{
  "n_layer": 19,
  "d_model": 64,
  "n_head": 2,
  "n_kv_head": 2,
  "head_dim": 32,
  "d_mlp": 128,
  "vocab_size": 512,
  "activation": "gelu",
  "norm": "layernorm",
  "norm_place": "pre",
  "norm_eps": 1e-05,
  "positions": "rope",
  "rope_base": 10000.0,
  "rope_fraction": 0.25,
  "qk_norm": false,
  "attn_scale": 0.177,
  "bias": "all",
  "tie_embeddings": false,
  "parallel_block": true,
  "init": "normal",
  "init_std_qkv": 0.0625,
  "init_std_o": 0.0101,
  "init_std_up": 0.0625,
  "init_std_down": 0.0101,
  "optimizer": "muon_variant",
  "lr": 0.00885,
  "lr_mult_o": 1.5,
  "beta1": 0.93,
  "lr_head": 0.0127,
  "grad_clip": 0.5,
  "warmup_steps": 200,
  "schedule": "wsd",
  "decay_fraction": 0.889,
  "decay_shape": "pow",
  "final_lr_fraction": 0.02,
  "batch_tokens": 16384,
  "seq_len": 1024,
  "doc_mask": true,
  "train_tokens": 91960000,
  "steps": 5613,
  "dataset": "wikipedia_en"
}
Each number is 128 + 32 x the weight over its row's rms, rounded and kept within 0 to 255. Layers, rows and columns count from 0. Numbers have three digits each. The size before them is the row's rms in percent of the matrix's.

# v: layer 14 attention value, 64x64, rms 0.124, rows 36-63, columns 0-63
# o: layer 14 attention output (transposed), 64x64, rms 0.159, rows 36-63, columns 0-63
# up: layer 14 MLP up, 128x64, rms 0.202, rows 0-71, columns 0-63
# down: layer 14 MLP down (transposed), 128x64, rms 0.153, rows 0-71, columns 0-63
v36 122:150094138144114133179167184104112077103141138165074097149158123104208135201056085095108152045155125105165172150142122123141132121160137130161174153175131127104099135083137129124126117149128138
o36 108:101103071158173162100150112162131138149151098078178175062072188152126114155144167166121112129142153122094096147134138136155122142099168170108093146062154115189169106102142106151111092074096128
v37 106:143138105149147132088127165054112161135123104118115076074092151119027112094126160155087121114132146167098138075092135140140103116125167091066116113102185056123163146102129131094151147148125164
o37 107:093101136166093113170072116179109100080129173126097159179155081098139126125137111147171084124093091136112062115112141091104143115106134157192133123144099116170104149115106107152097048072115176
v38 109:131146122120127131151123144126136088155152115017091095094104129047140096148104081075165109059054083117130140084178139122109110150170122142180105158112142116137113125138138135129101096111158102
o38 100:132130138109106076144088081145165124169125140167217152123117161171072110123133191077091126126144151133112110143122171113172068119129153180086140134137168111144068100067111155130095161114094113
v39 111:116106081149091122164139135177141140127114135127106143125148114129132180117126197157174125153133136119155109107057151179171081130059143137070181181134087132070089089115129123132176108174083102
o39 109:096133108169156155151115152111150090116125089093094127110150070162057102160132083109132125095154088123141187186123070142139165147149093129142113059100112146110212114169143121159145128124175170
v40 101:125119191091112105131194102102144173149129102108153140128177169119191108074132107053112121120187108121139103180139139124088142188133168069124125149144084101090112096145157091180131093126104136
o40 105:147156053145163193117101141131144158096150175155146138093073145147133112116115143132141175086106178157174156048078118125189149089150107143100078090158128126151104144102146133084113111118180110
v41 102:101124085152123126195148138160132085111102096088206144146095167231138103193129131143102105135158138173134105115109141130119128147076118130128117113122143150115025145148091113108134151136170122
o41 112:074097102121101122083117106132114133117164124172094169176171102111079159161145153157140170156116097051080175095180099127151157127164162155136134131177093114137154131168159159110112172096131062
v42 099:093160105173150103183161116145117134066175187130084148107103111161142152072080120094100143128101071114138160131095133079161160114141168112159102185117095142133118172136150119093081110135202104
o42 105:062069143111151181121085171095150120107126102133127147134101171151073119085145150147108132105145125116152155124169214116145137127142086191127153082132138069139118155146095136203106134138062138
v43 104:115081160116127108125169163149108106108072149183107155156107147120069096135107169132176113091100145084137197052160100115129149065145148103102126116178140148052107141131156132126163133174098112
o43 096:130165105082095102128091143167138164123140111122177156139108116124157097098132100086108131123183098073150094163107081160140094101052107189161106095067074086152198117121090139136134102126139153
v44 106:192082100143127168098131152090101095170111134165141117121149105146103103076095051135123096118087088080182154146105161135135096186084119158121121132181158137203103113115097081160108144138146150
o44 106:097143080149164136137084077134174123151081161093174115082129128111114132189156166133134112145182178163056112129124135111092140088171173107058185179128101137142126149101144108121147116130083100
v45 109:098103092149097111079136115160159151166126165122132069153163137138115107160062148101141138149099150165080142145027103090156124097137127165183091080117164148160092111150126167120071127121150089
o45 110:167112151079146116122148168136107136112195084116124137187135124122132136121169145139129132061185187148110143152177139112079201113094167077096112134095174182131157117123130120087076143150082150
v46 099:132160133152085137095067147129145125089142159155166192119122189112135121135151097209166116109177122153145142066107144129113098187126112157121080134123174143215165112158171138157139114144158114
o46 107:160169176126114113111136133141153128191138123133118097139154097099111148122134138121114151189108090185155101164155069088133192118119159108094126130211108177147065173093122102103183144182134145
v47 092:069144195124148124134171111092091121197121041072146120106100135176177106117104091148113118104140112144110113077105145120134167127107120126147153160123115077129172108067171179147145078108139105
o47 100:154111043123133159107117177081162126095119130153082127153125123125103130123178155103147120138170113098124096101125097100145068135203074143143084134163102208136078100108122084111097147092176132
v48 101:178118199129136162088114177124109113094089071117113095163106058133068129129117205139123148131147074106167134170096177120084122104161127136124080152121137179097162154163163144135146118138159103
o48 090:124068099098162071145130106148163156112130118186039108097118127089177171118123139082120115149113142136159143115128107162111118119141162106099170064131154125193199109121120120127200154137107162
v49 112:099092116102203117137078142098183199130137191099141112110176123129108139105109081169115182138128215154107128143117157138120148125151110150104070112129103125147135125133172122118130111210132079
o49 114:191135150083037143135141112059104112143195160141134083120081137104130109133164123112149101146119063126166137133139130104141125126139103040156159163133119156091155154129132169128083119088079152
v50 110:115082165074176101177105123144090222076140115099177129091115109051151124084092131103045138144125149130139163131116143131115106172158106159080135093118165110159139137126121114105147138143101098
o50 101:184157130111091132148224112117166127165127207114162100076154135144123135163174076119124159119058128150118109142116193053118128116116136083160133085151093132105095129132157144118156128095125130
v51 112:086207139100149169103155176147150112099073145140175118151148141093131123072121117166156107128102117075080120141140159082146153178169156124109113084047141117170121102105071175122094135148139124
o51 131:180115139157165157141097118129136164173194098108090154159127128140182162163175131086128109121140147176142096125121171078058142092078122169127086158183099064102115134167162135130143164159116148
v52 105:096100050107154094161120116154133154040146120110180133123141099158119122096132138117168127134131149189110067117086109108069085145115176074154168156145159130082122129101160195128147127143162134
o52 106:120096179128104130147140137077072140078166177121107117172132123114075158113140104110138177154157090099160164115181145141193144159036104148109119077123153117097127174122166077094139088116127131
v53 094:106080147122084159137164143076134164112113179128125131151095132094135076114197181138133144096084103161150170150101173086083174107099194160125175111154155142083143088139114122136137116124204133
o53 101:127166121136147091187060159139066145152105127140161190089145086172098129127078112112130156085191134133152090116159107125106073122063122108080062098105122160147150151125133166166162143133128125
v54 105:066130151112162159173133120154199189162138142123100148125088073160150055178164097129129120144132053065132133131123125105119118133157139128111159139097164113084170125061152113135150122080100137
o54 110:147120161163173136135135112087092136116105117097177200078089198084090138099109105127141147104143131115118101077083134166162089027108154135102139138140083150160117110176139099171122145124156138
v55 105:127158123091178137137124133130113192162139097129113136153157145162089174160080155187165115160123166173165132086181101106106119116140103146102123174104159176132153094108104131088111034154190127
o55 104:156067107128177134133088131135107100117149158120152103102146160115220140104204142136136147177100096149107147160119079166128126172087105105182149083178103097133118143122162102139103189158089156
v56 105:188136125093144091150139115090089115129153108090093154159086154216156209101143160091120135179161147115068114087122130133084104173122140150077130143159088113108091181107098131156154102131128129
o56 107:069157107159098155147117176098096147157125192112070146102134110158128123127120082156133093095113083124111162147074153145223147165161108116125160135159119144111149127075122089128073183106118078
v57 112:132171124075114181143130115135132104141106137156082090147027103115112098165107131104066192103091148146133142146106097117115092070134139123146117131059134055175102129103167145119120161143091146
o57 118:121121124136220052125145147142155121127183156140129118133162149091158069145122142126120115139135111112091095082136199095116171119082134100101138139115149154137107072173078145152175156073185111
v58 117:133076128094172090161134118087170159129151197074094136153059100187155114124135150154125130083149103090111126113166145183143100125089136144111058103141139191153150108105136163100137144174170115
o58 124:102102108124112200118113136147092160123177144151162144124146107125108096139112135223138185181105116141137070181092115126167092101191149096139143136171116155088103164115107118196168150155109131
v59 114:120108110133171094135111114128124191062113125146074045136080136089136135119110132249152131177155152134143142132149156142143130146143121105114052118116151148167128112136171158117154121163087146
o59 111:151160169154139138111089112130106076115187129135117114157074145142153118135156137110120182148048094118085107187107080096104123158140119095154182172123064134098094202147100141124181146134124155
v60 096:179064186124110205141100120154154152189108173138161122095090129123164118103167163176100155157161159165148093081120109114142150081133049105126125156129141135144133083134133103129127087129188130
o60 104:176138065098104118149118118167166163091144077145100059105159151117126092105104153161121167130137084117130111129146142192107129181084173141156100089166080153189125124176124148085077155154136154
v61 111:115092121140157152102150054131127094147086104055129153133129077115243121062155143091125136125125118143151136157144152123137125092158131130104100110103155202114167130156068107160109094144136105
o61 114:165088110096095109147090160087143151140097120120106155052094135196088128171085153209119112109143188099148115151106148140092124098131142109107152087124122088085067100104151121072140147162100121
v62 098:091091061138078165118099113142134158118149093133119143119082129097097204105057153132144114153146155113076172100046165082125175151119126091095124115094191110120154101142110144125105143092137106
o62 110:143147183144174121104126168102125127127073139144055108137147084158171125136157120077126116076085089139096135120166043140050144129086098156112166078090086152126123125125166092145118101107117142
v63 095:112126164128084137112149156111150076146122133080153146141151112122168082156117144107101155166135110105148159116167205178094182136069105140089191158138167123134101071122198116144135132161192158
o63 108:113083123142166089099094139205179187110066149162155101069157072184081119151152117131117180141118133142139145077148060127164102100137141156106087145133099147144155123146114150150135109098141170
up0 101:105128119136066088104138149141136112117191093069154180056142151099151143049160143112093102104135183167138105103129143084069086174179084088085111137119146116124132122136166148116127156109124112
down0 110:137168162164116086113138142124159135172099125118079091121178084158132179155127171155123060080146108096154070148101125123127137184159135117157174133071160092112154121084153164147079075106084115
up1 112:116108151152117113104179087086121125155151139144071175082114131127160089065151111126139091127109114093173172174129076130143170138167097171085126139132123157121120157147104078136182172130033143
down1 110:180119103170103153122108073084110150119146116184209106108148169112165068096133109097152160081128150151146106085164161136133130160082159077136076165079132123142128062127142096095147111138165121
up2 092:113112132142178114092125202086161142097143120127146143125200160106080121139068098137082078137132130126143096139118066095146103126114079142144165053196137140133144175130171105075114105135152151
down2 093:124091154191158153196146161147080148116101128155047127176123112117104159107118105123109110172080158101133115159106101176165072119159124094104091169160110092085150186136161146128165154131095099
up3 094:149074157158140129079157185130111165154126181099100139111125195150123130148147095099121137150140118119111196119085086149152105083107123169152162101168137098155088104177173167173174104115183085
down3 091:117087152125048121141148105123148149118192103167112055130146104140096122125121121137103143096165138119068111184103111154175191108124177127156132120202167136108103156113109141165087153069085132
up4 088:077140158085180137092157116102120163152127081136100136091091125111154108143165111097127095190169159083135163154066112105197104155119067060074151124148126134145123183108161090118101119126119151
down4 083:191143121161082132125069152120190130083136079108127109139165107169100122119135104107089133054164134137151097159159145179157171156125132173104141087104135137212176157137117130077128119090122159
up5 099:111128103147151113096109093126118074195129178121181125110179076136084152120134087140121145138169122108139189104065147067176122123124139113082151126119078140153082155170157108125084167068119097
down5 090:189134127124093120118119167208143136075089094161047119141073130125143119148103143122138128118149148149170122199144083143103151129162123104193064103110110075130135128154141134149102119170190142
up6 094:144209124117070096161100093153150104174131124120096105107126141147127163090136117131122142141133111111108190117119119120143145149084124146151175109158055139163080087129157108113246158154160144
down6 090:077124044153163148092144100159124121102139134125194074155093094151101109221144178123116145084065115137145086107131164127168118140133123116066101132089147078122108121121164107118121165105111127
up7 089:143148100154187118078152080094188080158170117120147098147050124200133096123113108086124121150148192123147128198157145104166151160120137148126108150123130081154126162115089160116141169160113089
down7 090:095095157161097154183113082170123126087072124104082148139137115128105141138140130133119156123098135161106105078133095153142176122116139189043151093161070183128155175067100136124129075116147167
up8 107:127143117106155121136147155131092110056115174148124125107123174147135136105172171209088126110180155107081091132072150137123084157102109066153102138105140080153112169111094115192110111128182176
down8 120:144145152117155206118152129152136114124096132084081140104118102164172150160152120179112186109081173170131135078072182150147168105145101157114126081137128106109150097150068095198099114093121102
up9 100:116137121134131041146177129128074141124148158133089187094168121082091178137094083117066129117095143089178118117160150100091127118150130135128097175171145159074142115159172183117111170136109163
down9 096:117181098119126098113098149136096170183125110114100123090142179200106094167105148139102083092092166174079157147114104149172088127113165164109184173126102088102154077138123139069114102130102095
up10 109:149133163097190117057142136121164110167154159074104105140166129137101145131084124156131117083116077117207107151128101093125134145139143171112154168148068132137131097134154174182106159169071181
down10 109:146147087169094165154074128129178148068120130121119079131142116121145123069140096123096091157122096143131169096093196079113177152199122166151102102118093202145084123119138160124119115161129176
up11 106:125160152139113055101156144136126163135151147137106102145162141130068115083143115106124148139110055146102065116123031105086157133110074138199127099159169103175154161134168136145108151133139092
down11 098:095111135133131138148107115103143124162078084146066189115157171180108113153108124083136130127125159126108204168132191064141154120141171049132082130144156110169112098127091092118110133179165138
up12 096:112114132156143064133123053097120165107151167103116155200157099145144106120106095109129176117048104132157109192131151126076117126128101153084158148092174161146140185118065138171132111123106141
down12 097:173114101122152095091152148194140162155054150118131064095141089146114145191151120184135136112125092188144119132109113169164151104224141084142086154128106101149128158123148126093146134089120150
up13 094:130103119185147160127127106035107148137135149093104076117087121077135152149072126151097096157153133043146131126123098137125139139140185159152128134138203147141138089075160073139162138117146177
down13 091:113161167092170090129130148143077113134151108111130175181115119069129122107150116110077161094194106167176089085147130102121155146072120116170084128171170124094109153122165144151147127207125180
up14 107:095103120103115120072163111110115141174129061154103164140123163103142122121167096153043141121120109126140117143058188072089144088146133161094150123117152118103094121165139159169105106092214136
down14 099:146106183141151080107196137093122132160112163117154111152133120143161124151150140110166079144101079168160092146101160180121200116115156160097160186157140084073111132166072119111127113072123085
up15 103:139105115071173118132130109132124150126124131162116145179128145146131152153120100131179116124107093140151161143089039115090139108167060087114147042090138160140144077108069162160142098179109080
down15 115:116133104093118089102123101188134118151168146122063142176122122170190119107171127141131072159149085053157130160147145133115108133133132154195197122109121135098113101079120099181089164174123157
up16 103:119104148148091091069194112056119127069134068134173126153116126190110107128057096147144160116101065122159124155099092158101169137096146131137135099140093108111100096158140143187127150169147146
down16 111:098110123107191099098146121124111157134101124141125129151088134118139088148106159199131071136139148100157145123184161157108134078137167093096140113088132079147170177163158095104138192068046122
up17 106:103105125064124100118167143114099185149143125136135160106188130146096075150094105118069110154112151114175121147108128151075159118128018127122100092168161116177141157107167127102140149173146084
down17 102:134085126121116075144148129134062132137063137153096116059093143117190154129164088085134114109134177086127132141160163131139120147132160066127113125136122044129185089088179099080165137121119139
up18 102:133205129130063174109105106127147099092248117082098109099121150118121159172136171098132112184130153162159144133128101174100103129117148133143076137114159187146165124121135091155139155122134102
down18 100:139137108121186090150170113164166126154127179116119150125101125138138130086135077214107189102086158108143110145104126108102137110191173122074129158066128070119117111096158073140158123120100183
up19 091:114096110126115136169109091117155132145085136094147112115123099171140106105137049106123223210111084166115121129116111076070151202114077107162154133127105118139100143140164138101151146140176137
down19 095:135108142109116047110158135125129158132111172181178092109157174142155147146090169071107070105173144137146135138118160178182082059140163180105119108133135104188126135121106082147115134099097106
up20 103:095144144157155114136147135122189128097132124176108107152113121109085088179100089115176073136131115081170119142054146098081158086128048167142161140129125154136117161067100160087113146178110152
down20 100:164111116103109150069119152150083149111107102102171198136155096165191110161092135112146139112146153079104106115140095095174127176158104136190122138167135063133100124166187138168128102132096190
up21 092:103192124205079094127152034140182134121124145078136169156115141085183155137122107138103171154115112107138131134154105191071066145121128139172143103145092138100117109113091119129088143118116147
down21 091:125085119094042122166138131125130164126126113113141108110157121154110112131135112093153093140124190170145148165184099091154153096099210097123160109016117102129108138179129150141155089142141130
up22 103:124076121180163084103095118094156111096121127112109104109145101145113207140119120169179136182082131129182061127179097116169168132137127163079126161104150171136145135071087112132183121101123164
down22 096:161083109107169089173119177087073101140116064109135145138092167143121118143102143108151120159140168105155122160052164086159164120137100112159156140143160119121108092179088110077207113094108099
up23 089:196132116117143104153139094153074122055107054166136131095123138112091132184160158160104080166123093113104155137148095084135120132175126104146172178121118115117110106177103175078127188121155097
down23 094:127083141091065123062087148115118149153125153088127172164148059174163149135145106120135123134143178166132089133126171124046110104118134183075100139123119148115160069103116090176103101139158154
up24 093:088167186145090117125124148137115145116144185108081142155142050116097169129160118120071145171109081165192112137140110129097122136094121033144149143165062124136152131128138141117125128135134201
down24 089:137125154097157201128117123080136130145099132156157206169128178122070127108140158190136101137130113079092118126123128094152101105132076165103101090064168087125091123103184149144175165089118112
up25 091:067158141143142125142168170131143120181152120192169125186130097098161119148160135053169160173136094103102134129148139113122194151098087127129180098118124101090107132105102113121117102115223146
down25 088:140102099107108109113107127193129123107085093085126120067120155176125136118145118143061119038145167171131142150114095128061099093164202152146124140099159117158151111135131121047144095115110127
up26 102:103172099064103115137160200159099106136059137121107142144099148116170135162125142155112110115153148120061143124118144106102187146134124123073122134134086114139132144139136216204124166174136078
down26 112:115122097115148052200112157084125129130147129135205143172133135104103152108159168105140162109102188172100117056123177163126171108181125111072121175113153092137131121140093149116167134104098147
up27 094:129149129042131178105133117121124143109153159103142080158180116106126154182159173101200107134148120119089163223066107124089133129138119128108103108110149160083137136151111147120110068102152171
down27 096:099107145099153117099054156091191077181115174106080122124169105137147103154104166099105135131134140184103113111131108152182142139141131152158108167113068113076189128115122155104192073111145120
up28 102:071090129107112135106139099154099137121178151074165124117182128151132107140050102109159081124121137124140091162156128132122182181105167127096103140117152161088074140086177145179169201098115149
down28 097:134149151114089151132108131161189142179079133104106129144123120110106136162219101125090098110148132129086131142101134169122089130126048160179135135116091086102194171161106101089157190092125145
up29 100:120162106146145119154188165136111158152120141153171114087106146162126168147135118183132080142173100124110107145151121128116151161128133156093160059143120049102121060123091190157189139168190114
down29 082:173101174130109105100160145140092148083152141152128072124165116153140110115184149114166127088147139125079185092081082135120083117195120059155079122107109108113131125162150074188111094121084137
up30 093:183100159129131142103152116184109116146087153098123122113199052134107117202126145114151121112132073143129161149140151170136100125093073148127085107054156122158137115129109127141190143206107129
down30 095:156135099167150154194093156074141131132119144101133145116147174134154118084168166115097097163127125085123137096123196182155146096129115103130161146178132176113142103040053118164141123100087108
up31 097:105139115158109117130161124103159064164124169167118144127127133124128107130094119111073077119110139196142106128135139119142072195110101069110121199164166117191175046094129132145133119130173156
down31 101:144112082110170198112141145137064118120183153104140140125156136140128139147150144083103173148098162144104154098148123143091170153156143160120136117147115209129091108102124040088095195088094153
up32 094:152112129105121086025104106157122149069111118099138131079114094111130076123127165110176170101162137100164152128128137152150140089166103164105154200136131143139141104040107163085127126099126167
down32 092:151150095136124139188152167129120147152086087100056123112166165151146154146153063025171113151063092093101128143128169127102152123101134085121118119109141100117133121142122192066119131127140153
up33 110:102135087091114130106126129095139143124106165138114137110097132110184128144159111131150142098104061058122139139164134095147135105093106152071159077057160139133039100165166097114144140187188153
down33 108:180110146122124137143139119136065155173085137106104124184110131132091199180117107122140155110118176140144155085152109187148127117124178085088065150116126102178101163083101095145187145121071113
up34 101:108066094150115098088136097077163094136068140160098128155166147143169102140114104143104169118133154108128061120129129114123190096118144126051183124154139110120179127095061149193153163109148132
down34 110:071103080138108179135141108129120151121102135109094173102125093124174135135136092167106128135120138106167108112170141144119120108074190116177054128126117149159226111103166129091074112167161176
up35 100:126167101170125158112131076104140143071145115162132151143105156122098152091094173241159162088123143140133165072188107087161108142135130142133125095074135127173086102070126108157147120139121157
down35 106:136120119081123204186136133135142155118150060193151118101117089119136096166089170177127136109149196139159161130107140127103097087159060126148117143157098165119109129118099174198119179125124121
up36 109:201106102118050159138175168095101082118146087126066164139153096090143084138112150192143196138113112131136141135102099150119148132126112118140114116107156103102155082137144187135161195138116181
down36 118:121096163154079103120130120132178178128118152092127069088109116124181147172152113091158122107040164152097152127102140093127131151116171134113162096133147122091190153153111115198126159126113209
up37 103:158114169081127128117121080106165109151176175100160153125091141136122135148131160164170138120159170084180136168171089125127127019108123114109136119137133086089201128101152156101114162104185120
down37 111:153159164147124152137072109167118129122146100100110156190124163164096146150131084118110128121156068112153126167104165118072156139118093119218155126164129092117120062171158117045114129139087098
up38 079:141136121141178092151131168136149116107122140175114153087108082103082195079106105113106155067165185097092168140163086081119141147162117078141159112114160121097126148162148106184085092145138065
down38 074:162122148108094138090186118104140117167111170154198076102111150135155149177122145183181156191188123129157124094117096123104154121134155092116152101143101133119134104139148057097050090096125104
up39 101:147140079184139151097122207128156143047118099138138150152122162125124105126079061128118134119107124148101127113197120135167100114112132148159123137099125163131126166090121237133171152128076131
down39 107:156142161203077124102192101160125120128116096109109152154163124079102127158112142054137115081161132158160111085099170147104127146189167126159080163130160108133120138104153067086072113136129094
up40 105:148108104135153140133125122052093183113108149164098119159156107157120117082153173163179150156111117116129136162125053139116073156081134059129086180132113113157175154122106159213126127125118098
down40 107:103164144143085108169152151078196138127070148132102053138122114152128097113133103169115101121150152064161095097161144144182176088166143114137081133127073189142074126137161122171151132119146152
up41 093:137130062106137126072114098126172149125098116047121131137209146145120135089074141105116170162072080143125087123120064121140111138148140084138140119136110113079101146169150088143111112155207132
down41 095:142155179135125135148123170123102091130083124103128195106097136143094153086160132092142161082139145113125129088149150094084126156127136147163157203122126094098069168085147152135154053166165056
up42 097:127115122104150120129180186075130213118095135167122144123125071111137176111109130142133111193111131063124127098079149137151138093153135162104134135123150145069175180158197175130087157147104147
down42 090:124129111131169189117098116158115093158158164083139127050141103176181123149144181144119153207132118136143131167109134100066134124115119149166122230117109158076101161088122109146115106121136130
up43 100:173097069142178105129183108168127147177063164105135128185134097116145109111101108132107164100120107116121152156133069091173112112102158117132139109074160112156137124076196209121125149096110105
down43 094:113114173112122184121119140070155158157161121075124078119144115081108160074130101116145157148161151155139090175116105130119145095209158172131167123209108105073137126125118159125126112206146130
up44 089:158139154126071110131168121143168142108114189141181122127214164122075049120135080163105127163143153123097164133136112118061112123148157112086193127119124108120117152158084083175121108162134143
down44 095:137134043179151122129104067111116152151133117112090223144152146100170092123143139117137181154158076140141112141124143171099081120178136159114111126162121115146068170117115128070130068124099153
up45 088:108070088132140110120125108192159146131017142102127098124095143142086146152149142119127151128151126128125094154087183121149098125185136062106173134127099138140109151087127088081196156155163158
down45 085:109156198117128120119150147146114086135188142093094066121148087130176067116133149168167099164080097110165131118114140146111156129012118131136099136135101079164148190147113149122146124145111124
up46 101:181128094160175185100086159129063164116109116119099097148146137096095147115173099180069110119083094131094139133126118142125102178138143156102103099084108166100144136164131211130165147060127129
down46 111:145153085084067092132129129113151089136095123125125159142135087105157136173109114131147139126139116111130155207142216136144126114073161100162119089076191092158128110161121142053078117158140091
up47 097:104104150123164092141144197114118146095094113123122154180207090168115149182152144121132090148124111157183127131108142093158145099054055131180117110085087158102125170115101148125155115076132137
down47 106:123133124158103116162127150146168064084117137106123095186069152152110048132143068122087117141112115140165146145079145097045115166152129113201142124157071144161127126152140140086128119153127173
up48 105:183153117052154157128167163126126155134146126110171175153126129091109116160154095127108129060107109102113101108179135059112163150132167146097190116067128162133153116094090170073152117085160134
down48 107:167172193145075164147067145084182163168083136136109157097093089146099116118100137168116126134180127116115162073150159157125097132158085101128119121172120118152059160079133118178168118118103117
up49 107:117100133086101098132136084113153095130171137133098114149067121132141092102099103149143192087150152133153139183162058168127108189103076105127104189131130103163109060126140187162172151154145116
down49 114:214096094093136100107132106137152141096129144141136107056128202101124173109096100156155119130150066131113128165171112154143131157079147138144134157115136125163163126168074134098125041083114098
up50 096:121081134108137153135096161076140098093076122102139162131085114137185177131093169123107148136149117105153159101123097171207111163149098141176059178163162105209137147106130164118132121125124084
down50 080:098142146176076090124161089183135154107170132085132099136158096135133131144138094090157144138069125125140110105168155052044108153089109148079113108174100161202142166130120170144115115107127132
up51 101:129120086116102064142133112144153141114125104124093129082097144100149166097147113182097211127123147138120141111135063147107033119185087105139133138073143088138064137169118149103138124177098101
down51 104:084169145132120175200171116140125119090128162111191122133138111100121125136083164138137119152127111134155107118094125156098067162071038174165136171165099128144122178140125071145165163148114092
up52 097:142113134142127146082154127084108158119157118149065196155079140117160094166167140081174106145156133102143145124082135113158095179095143132099148115067135142135031087127132089187159145105128162
down52 098:109127161149095097132179106070130116144121125113087120100125118162086136127117091123108226115136091150124119169104063107149159194106076138105155150093151152165153154108185136129113088211115128
up53 093:120123107174137104149147147092165158180124154086113139106123188153111163134126164108093136195111104119175089098142106160085072133134173146110119119110187134128176075065143064093180107148160135
down53 093:121104227121139117156124114121065135164190069162141090168129100156123136112104086074109173154087124136081125164116121072099184132125128131187163130117106105128103119084096128132129102166120081
up54 107:093045129154113132107123183146146121129131125139143204091172095074101158104089135165127077139128143132173202161100082139148131089155081153144082126170147160127137113128103188116108102095109092
down54 103:194141160198172124103125135179115159125091128104072152166072127092131142146104105127099131136105099128183069100161111126108162189154054096103164099086119151109148130132141123129152136118065092
up55 097:202088121130131180134088100059099104148118102079134147125109120104139113122150108161164159114127145143144137131107138149083103163167131139114086090155130197153140147150073117194084135106201066
down55 095:184103163143130087165205158161123143090180123154133085097099122102125120084121129158113094120089137123128109092143138142137138068068180084159162183167121134166084127114131198141111101132070128
up56 097:110128100062158165107137159069147116084188120094103137122143116149112111146158051083134137182103145120122114105144114160119150159114133152115134187139206145144069194094147112165142152141165175
down56 103:131119139137077076151107099137137089104171105155139148195106058149122063086140072106173087124156126095133179159180129115137057124118159122156122189151157116094112160141165168121165113143120154
up57 102:117101152112154171158222155159203155111114228131106194162120113137171137122092116103134144116182130094149142160136095116173136106127112114090122134119147081157162111094145164106138117167144147
down57 093:122101136060123123153130128150122155139138099110134204171124133173101108159103165113113084184092196120198051094097143142193125112109121139111144160152120103122080142171109107133119155077162108
up58 107:058139138096126070119089151137132109115147115119166104141128187075140118153138131197172175106151125115186098120085140076157093131142050131083157048132145148119138119106082140133148110119143171
down58 104:138175173125088128120082089117125126148130097093132178052171106153147070130104135175175159136119147141145144103105132088137163069162160103178067146131058146122169107111147150183106101114101148
up59 095:124163157089106127155127163106097120111072141124150124119111173129147166116145175122103100162078079047113108099109076068102115098147132038130214098166118108152146129124119148148164123121150100
down59 091:138083126181140116142113121098142205128109127158165084147099084130076110135128129080128148086149170116100135192170207117172118156137103148077114117095098136154112115133142087134053109124186158
up60 099:175122129165136100148110152109143071155081144104145082106152128140135140128123150111122136074150172144160158116128129051143164145082142116156159152097137152034155080132082141173196094129190140
down60 095:152093125126085113130137122146075075135182111086132144097121105187195105113167137077128139170104148090123069154117105129113078118111200111228123128147128091121116114117161135097127147080136162
up61 104:129129153121090121160142119096120141115173137126075153092137082095161187113063111151079134165086123155114195107112081108104134130153136143176087137142192078155133175106113174184159098081096130
down61 106:083116142130086153169133163076101137129143109166111164049118123149153119143100159083134096135125158180111121087088122138140168027165133100110115184134148112148178117153141143153089181114086094
up62 096:056096128185130099145144095169131119190127086170144135118129079192120176149128152113101126154153070151123123095099107079157187156153142114186177102142172127160156096125099093109155123099111089
down62 074:146190154131153167147141137151203088107117155133150055145080134063148102084118090032171134139113175103144113116148152150161157129139177138126125143099131118131122088145146187111130154129178116
up63 092:093131149121152095167130105143098107121111096118136090169071121158139074138066152178126071130170120082138144175102157060098065132178153131090099147140131094099107171139169174173135135126180128
down63 081:183135139147089162131127131109108117110107143099137143106120117095129133116180111125106196081134087123100139096094120143097184139132159089103160103231146150133115118039155184075096111149087110
up64 092:152191129101095093154115084075106131168174191128102131120145084127113084165171114158163150170093151124147113078101153081136146170136131181134089116070163163154145107130163161108151119088147187
down64 085:121103142120158125051111172141077133096134120166175136112086133083092105104092135127111089088151175135210155152106114139114123140091159141160170191151102145148089158120137053136072102142153106
up65 109:056158079111153146106211145145114154135119076140066115110126226170161122093121165118149108118147111150143103127129127113113133155160137118160076145129172131141075148063151148130107156107175154
down65 115:109130163165099100105118146161156125151147166143189169156118104158132117131140113128077032149119061097195103087102085152146191137073127189139151081158137122145088127157166126121134121141132114
up66 095:103109118139094111168115159054152159109096210077109114109206123120180105107142109140107148095151146155094165086102117119134159070152113126103067084148096171128158130103119103126117177163130172
down66 102:148143166086054139078127114146153125120079159077155150142167099106083171107126117152147148180167148110121122111136170101148129106155158210089048094081107112139093140113100136180089108123128138
up67 104:103083131151076072094134110154131154136147142153137105123159154083134104097169120174133150082129109203166104176152124112169111148126113050140094156091175164119106182181095100136090143093163155
down67 104:123144121161134168189078155095144102142101104144099112080142155112149112109173119132073082144152152098084143116130127136143052137161090093129179150086139130081111121134184229135153106108110165
up68 102:131077119094152146131208150147102109134161099195093150135079186113107099078107139068110100157135140158109127161156153161107112117097133121110127126079157193074093077131174142106131167088129160
down68 099:041195128117170044106136062202156146171153107120131111096152104089073101123117170189129138117136115126059139114132095121111087134127096123135162150135113149114161141138165127147118121131151103
up69 104:141111144116078107083211121163140113110159168091144130129142131157075129130168077123108100127175093117100064144155159185075121158174107139122116127136155129149115169122110187186135148133206105
down69 125:111066132189171124107119140147119135065103100105194181151171092129100184178106167086128144113140117122113163132176105124097150156103157143180128096115148073113128151085145107171112108139133200
up70 108:093158122079173148115140108101143210091125113126093103108147122140146151166060150172140116162132134136193108168099154097097149102138169130131116091077165184120140098084126091193082138091138165
down70 101:180120093135134128137134099124188109111172186108128081085146149105162114104167158156156119119105141097173168108122109074118079116140203067088081092104161108154139172125118101091151144131200128
up71 110:142137094072188119118113077156172135063138180077115125141135161134130128123145118136173082136195185127110166171153080142108075086073117105167137127075114119099094159129149152094128175148131117
down71 124:200160121142171151097160081106105121150048160106164089130089119088110153140146173068146110136129151153164101133138109178065123107058157152115128161148083099144098119087107132123082165158125118